Part of a small language model's weights: width 96, untied embeddings.
Each number is 500 + 50 x the weight over its row's rms, rounded and kept within 0 to 999. Layers, rows and columns count from 0. Numbers have three digits each. The size before them is the row's rms in percent of the matrix's.

# layer 5 MLP up, 256x96, rms 0.111, rows 55-150, columns 32-63
004:601495542502516540485582566528538593521549551566602515510449522566540567514536563582519565570548
128:545501551557506486449480593577516517548512549497431576471496531453496454484469544495410402501485
005:432496429464434471502505458486481416463402485603532455517423407510424499501427458507504504521484
142:437537613502521569504501474482496533452458527451549490383587547534554444502524528443492490487466
123:476553531525511467526540538512406563461505486433558477467487548471535516485565461459393420507477
119:447564492563541535519480530395544535505408575520557406508584543452428415365549590500478512463532
005:496522497509501491565574474465574460532444512612605563572505468634472539533495471497554565551546
003:490632477464535554494508542522511510500440558531534531555430531546457606543483452563583521614474
125:449472514490510520436408452396443539468470422470556581521558546421504541427545447555506489493541
138:490537472532505546507475515514548557497501545516521541480542493524607459428544442424473488420486
122:446495508456532592468462400482505504405462481490582485538512561475556457359479583511479521482556
116:498444593549508544525512505535447567494481579435459491439552444473487439425531527466490521500467
113:471510520476546467449536426492539560424505485535552546470556530442514482477544530541587492520542
107:560522531465516480518394539531479539478474564428365516481507484418472501446602480575505540513512
105:440567559534518552510496520565502501460430481403432524361509485482536551551507447535518468531453
121:437454462489491495505356597479460514501560472476438519431468539496558419490529509518463541486552
109:402526524415474486504469529479452561537416496435502530455453468478561445528586522532508493628555
124:531524487506499440476479496476511453517394466486549523481522464479488450505435525542473459420559
109:533566461559460498507462436591539630439531480451464555502529441489524526514488460427519477547468
134:477488461468517502397503573551501537551502569458503436523541520442573457535525496477447474567527
004:567598554531512564507511566555514569526572559525521486563511571559546534552537495590526530576501
003:548488576544584440603510507510562516550556548460494555561531543592544523557582459462515555484539
116:539496519459537453458496524518563526401490567485444404426554458480442395424487482546512478403422
119:569547539472501554528462503559491565515474494419452479493522577422442486556464530555555527541495
003:601437547486518424610591472470529457553421540624577539548438495555485561517463455499549558474506
108:441440464505522477476494498550527398547464595439471428527522577498518473480506542526444464548577
104:462430558519467547425455420485535538502537645479507512505485523529440451537460457513444466400509
003:555512588558445459501517485406539466506508522632515494539592476512489374504533610516466518489586
105:544503468473499481507495494533427503406461460501486466544569522507528488426560526541490460543516
139:432489511452519569538475529537498496526538547407504429404488527474538423455479503449449466453543
113:471564498458508514502455487539455594522527465432532572518567475486405544450497439502482542488567
120:460531490464481583534455459509413588459584484448492429557485561389511540521512545477425526543504
121:488452562514441547429508432450437628500547528442442367443488570474447453501552423507483456513514
003:557524477442462480465513513529427458521477531501451449510383482509435571521451362548523514551439
005:481552511557482554578558499554517471529485515640610512599561501571494573569484500556559529558529
159:391575403460471513490458485558508519452476480469427472485543542537571398389530503471507452532554
122:469448484510502484489403467511488577475454516580533456470508470495584433453429495499536495513584
004:491500509478440546358458539452449527461517490428392446398449517417469447438479521516457443500457
127:436579516428493561444526491465469486576448556438496501500507473425541474538553562462435459480482
006:499446498474498481425447491427428502466524475385407485403465536412501469478488509476444436403443
134:496387534465443480548391553439516463546534552435563438397517528518511459491481471516478496496637
003:562524533473569440467507471425534539451526556405547555401472555480488547548518619478488483445508
105:512399507485461462526528501554557520492445504516495466549557556448559519494485561460490492516663
135:475532626523470528443532598398485566451555561485472517411467489439526570500629418514454441469388
003:587602570495530518461504560496555571543495587433459551486488556551506506522558510526505560637583
115:449540548511523541488544531516450556414424513485406414517557446498532524511541487515476441474496
146:487563507554513530516448462448462597518419533476523459436554481423549453458531463438475401417563
008:471441456439473473460458451456448459464427466435416450467433457444429461447448421444470458453455
125:536543440377574519491390422497490519461476455422518528490525538474573479447452557492502512532504
005:489482422485454493456496444498459439479457444517484455484464407535467467405458453472476497462464
006:411456445453444454472446428430498424457409435491423456501498432450421409474449441414472466466470
104:505561565505595564445480438484472451519480533473489497467430494498544524458577446446435478491557
003:502487505555489521516512554559557505504609455545565581446622511566572572503529575517516527535497
122:443478598385503535412457583515423515531510505454535436495595502438554429490450541563439567501480
124:455521586423488543454486576427516529423449565541471539477531488497559506431502497465502528547494
005:432444445497451458502476443429491429463450419513485504505475392491474415435457506454482533429506
004:481508548500527495448460510398545538473528497419437549435555579423511473578518578490490445450494
121:495540522466474462534469484546488557519508539432473452415487418475583514518476492454508463532503
003:497475488455519439535524475432502480431482456486550575444421462560517550457458478489505542458520
121:555602605569513529463460521496517482541349530470449518468507567435443471515541497529507515486555
127:526493606462473563470485477515561501498435623391456468496528421522501381520504553484418559482497
116:542518488509494428479485460518514571576527541451461509486495523462487426419446535400494437557528
110:552507535542481465418438504456523634521449549505459496602483504436485473545604452504466478482493
003:440389480481413479442484511508510480441514422516495485435489429464487390442513553454445545503512
119:563507515418432484509456581511513619447537579474383471517518468479548506548466503518556532592536
110:520576520539514568459487504492585487483548546485507562513530506498473466468534557483439574456446
110:467464533533627572455430537520531451528519492480484507379508506507512438442527507467451480555609
110:505513555514486390503388501522451490439578517557483448532502530469595501409558511553512485577528
003:423453488449491495470453508470463528401559407324447551403443511488535520485466519504429511389472
123:453445532533535526463464543495413482395483480436488448503526508562537464534446548472338495568431
005:422447457457468442486461467415487442474478429398391499452492461438472497483414458440481438402458
113:541562550602502574434480575522514515530550434413488500458526540431469485579396479540431419658412
005:510476512458465438461477455412481455484412505439421469487405453498437472459488435473462502503534
005:524479565500549517458452545489492606474601505375442539434533614491572475504551528495457484481464
120:548469534561564541498517410528502550428594548446475455466445444445472517385522527441538424526524
113:554564452533460485453468505414545535523508481403618501413528435449573498471473588530480494614470
111:459542617535420484546518517542472546463513437478565482421489491517484516506560496543463462426558
122:508545522462596600543462566443426539432436533457428473450464593551585439506512536500424553548509
010:464461425461461453507552442483458403505436465551528479491418416551460522446436438492499518475472
142:530458536584485536428447495563482508524581474486529490466515540434550552484535459446460358443469
121:438574484545462604543421416464489501392420473528523550509504486525579451408468457496452435454564
112:539445515538461462458541570538589537515484604441513470477482479450497551456498524428473496483576
005:478449421455455463512548442490454391490415454548525500450452467516428567447395418448522479478442
120:467492549459461548434472507527547508460474437498471560409522459501600490441401570483412472609559
122:485458607542548460413468542465499556533600452391475472507448517457481505539499458431476433495425
128:454456537541514481520473494511506533523477462463480525436503536473476468517520573501482436551526
123:477515594356558560449522595461443519460528527456475426506490514453548503548561520588469416526491
125:418545441442553601454499443494496473474434516455547492424549486495464498472516473513423437520617
110:563592495538515463467522393570466512460426561465479557532526518452599530555657447464475447482539
008:460471485467469486410425492445464499464486475384361446440462482420469429472484471473446437464471
113:437431546405611476456481458571501453482487472463491512564505470470537541470466511541475530531437
121:510471476454526624470447491388454546425515577447465440522501501504445424489537515583535515449487
005:535526586567510548493495568519544571528606513480515553490605566524576488544588599528492513535562
118:457430536493539483412527609519495535467494528438426409491548570516514439542481515459436470528426
123:456434463526466504452478491510592468491433580466539540501550530472477456439500602542507542513656
114:514558479555567469477507472474458531398548453474455497465547518518478447542447524522525498545508
# layer 5 MLP down (transposed), 256x96, rms 0.0917, rows 55-150, columns 32-63
003:468475487546531469533490490436399366416484421508349514605557448439552505503573466500443496524522
120:506469359456516500621534396517549438536466469471633467491554454492535506444588525485499499556457
003:512492563512460477445434529514497459542453456511437466498508513553524470511558454384526523456448
127:559538515495484452460505495595391551434472461523469483550541481509426452479562538537469436536480
124:468471451507546487504455459510500443438463541519617554518465468436558516451596487453494540529539
123:444451519475583504480537501509430422506598504510488432485521427495409506492532545426514509519502
003:536459511509452465464394492521442458540501500564391339525425482419473504524504508478467563453443
003:399420586538520450463505500466450387482422461490444476433506432469515384437497507428452490414454
127:415480528455468504534469553494472598501459534455714478515574495441455501471576481514433551439494
139:501457534438506443512538512412514535520518550488434482502427519477509499600535536612477556464514
118:469342506468571426491472464527593588532503573505610505565428524541520493498515411475513511526487
104:528430487506504471509459418485493481520459455415466535545471502535541529497464576497436466481479
132:527450566494518515445487532546449403591571468408366481553445539558496490581436499405454461521466
091:512440355540549532516538477485422518587460532560555540465498451544537484471498515501422517452450
085:493486362435509529469484415554448471491620520482530451487476530504457487535576501532529528455626
119:542581387496409482533527483528517393534439477539573640497500534504469546536506503430422442536497
119:560379495505515498518516455462468442546584448524449488476516448509491445541528504424530485532429
127:460562496571430566534470556496512520469466512553602487516464437504488519466575505511507516532535
099:515394498511532483568520491427559546530496437577564638437491441551408493497525484519523560485547
134:519558562519489497515558470491580437446439464425470479445572543404491481484552544523612534479532
002:432485491574608486543577538478498391404380402463453567471511484458545436449539529500491474457513
003:508478419455518582533464502514485488447542560520500447540426471423460486503454493595491474469528
109:494540449473517532522550449501466436523484520497587493584519428491519505497484526535579582529532
112:546523428505546529468428473452466537448512535524515495475558449445534451478464453460513459557579
003:556525459403548605513500539555533581469661574545415465554469525413479567458528436564523452451542
095:562568518508549585523484500521493464410437480465603536484487408393468558547500498440486499443489
098:515588478439563440525512590537515421485457426524434486486430489554630520417500545429460572501469
003:518504511507389471429456499538588612516496457479596509506490556558466553556527420452519543503412
093:471512542521521421515585506572516564498425450553469503502511462447497556567572564491561405522449
148:542516539443479444362470527568475383550553500477399412551384497557444567498482486588503522519521
116:424461423451517473476513605506501610483501460486488454577598532488480486541446535494470538476470
141:508487535543459436408580529461532404457473450476367530423494474586505469607590512498505560501492
129:540532534490515472465503506482566520473476524527389435451516508495557551479462453475475542510483
002:441480499575637561533581518523490420431473445463402550512530472425589451443566532517458490459575
003:542481543452470473416471541558530555595480513550477432424486498542464501429503483404492508419505
168:428525416503492628541487535520472532451462544560449525514566542474610521503533568575520477502407
107:465448525492416467514550536524550637546486456499469535418493445431482541669450530498467600465550
002:442484538638553426504576529536569462459444368464538590494595523509566491499588503470513553522489
120:620431587516549452442492535528452456472536412553457458492501529454436542481481516494521553582431
003:477518489474570560580625530467485592474618620461510607540525537512529480480485545593492525492551
131:536543600470476537457523497573470542504492569498344461493478474447507488634528617505550533537449
002:525447497453533555527490546496445534466640625544544475604499493490491476510504524558548502482569
089:482496516494543461515534513514509554557531525557505510544484476493516490435469464408516588425417
135:457448513449455511543496515516471497622428499537519579439466539446584557411480529479446519503558
002:433460528600527501511440456512513398392425399475533541527514487438596505529523482504525496548482
125:562554455511533439441412475426565440546462523554568514496439473510507552531488603517551493488530
158:481507461547517536494531540441510496420508492522655561476579491435539483499508427501514527470462
003:510502582603566529558496532593551486499592497539512501535520482476590525503552571480430523481595
121:447490537532505556488481439480497429514525575493599503497612484459479487503458540599427522482487
003:486471518552432418509484483474518407535399373506463433491542503432518493523534559432502520571465
003:539535519509426489445401473580513560538487482520587404406386492520454540532469486420466512457425
083:448458417438424452579469530523521569464562443508426533510460496482484519541477493538580412508529
002:518486502453475450487587504449492574626484552472652492494567504535488559477485507486623554534412
124:516546459579504540571602469463564547464419507487487515523478526428459545448583503502412466536473
118:525546559518433471559482475411526527584505448497538512534556487435572604398442424504428469546494
003:529521457414399485479427467498413497563455543514540418487473569535448572533428425477571534548361
003:448514506478463495461506495470441603502572578423599533462453502565446493496450475479481506449439
114:436458436499390529471481593422508460447465506507518622568507547455419492554553479615511553461496
003:470480489444474475506458498405357449557496609514404477561480483478474511505453461511535499509418
116:481504516517579610445536552526526363578547484531408502504516577408486455500503563502550603459451
126:452531498539541466555385494513486573593541424502516530352595524434543597501509505509482455553370
116:515511505551614566485529541581480521482476475470551450512462451553584476588490520475437444510513
116:451439432454538457545531479474516445599553408554535496443525514568543504534447445421485444468471
002:488454457492420383498453427499446459528417383492614445503518487516480545559507432484539521539426
110:481487369509508578485451453496488541514549436588581547410531489497449524531491509507436391374544
108:420506513491566465487469511496495500448430513494532437483517470406489510631483531516532509610482
099:472471469501441508503590479490456449411489474580471475508551552472424510500459454486557546532486
110:505524479476501509510446602550473509473470477450373502505495431624461512515464462455515553480417
003:501486498513594529594556541436422478540519613533500524556591528567527505516474551562579519536508
129:455485463534546467484386508510544506556457502618530566433544535464462510568492459544568543494515
003:525509468449499539423489487457453587527562587492564448431440490556420512449449479499509491450440
119:515512476419534410518517478475524462411426608571482545528453595473562480510453523540520518485445
003:462416484516509512500391486498463418387479437520455494526430469415535438512466441504496455458505
003:443493460512558497580544533443466471446505545480532535499490471486510474500481529593460466492497
123:439521537454494595461500459529456618449497579451587583540484529418498540425544432582479403518485
113:458510502481414548498561499482411530481517511501626442490552454541485374576378520480515541558478
120:544510431499547503433464520434597528505555517462437570539506492475523496489503551441550605483457
112:553552548537475446521505472473495554521612442554516660551539558519485478506513472498495457477389
004:519491493519488474491447491500499447563496469509381434543540496386513485480530531452524551504498
158:492469494423565391500503555523524430462487536470438399593482510491482398479479621505559632535468
126:545583522546515465472548489553572650456494506613529532548537513444525413471492645433460501562437
115:459548555456526628536365445511512571519522408491465465493491500523509409575515467487469538515496
003:505493486457490456455507466442444504557542524480399362486485456364503489436481558466406533433483
132:553465506625554513466577586518419486510537483488425443540518559505455416581519440490479483446419
131:521502582511489594519544527479486407416369558499471473488522464526470423465397554467527584563529
122:453494491516480533453528511450483443483547527577466504490525402501429575446495444516499506530531
119:482569475511514496547567513460479446587456396462443563527515463451512575464463506551489473486578
122:541510419496461474484471544550493510521539456486586510484528495481457569563533512419517533507383
097:456497469508416477488564502548446470514550530589591510508458470518471487550521354533385491436471
002:453514539617553516506512496500556487430465435467644633478466482537534468514526492500512526503521
121:561557513597431553492515562442571469486489530516565513473546500514437437531479440448509505464549
112:475554446567436440573575531499429422572447522454501627547482470563498483552451514497516507582456
003:425452434494442409472515442460480519472426417425652533472477509548450510527432446478548512510412
122:495610414471488612545449439502508508523480550503523606438558492455464541400505446489506517509470
128:537495626508461502530492630499496463559462450456585553483506462396502502449475475542474520549409
096:433466529480513507463530485526549471478504425529512589503465504561489520515537524567494478466412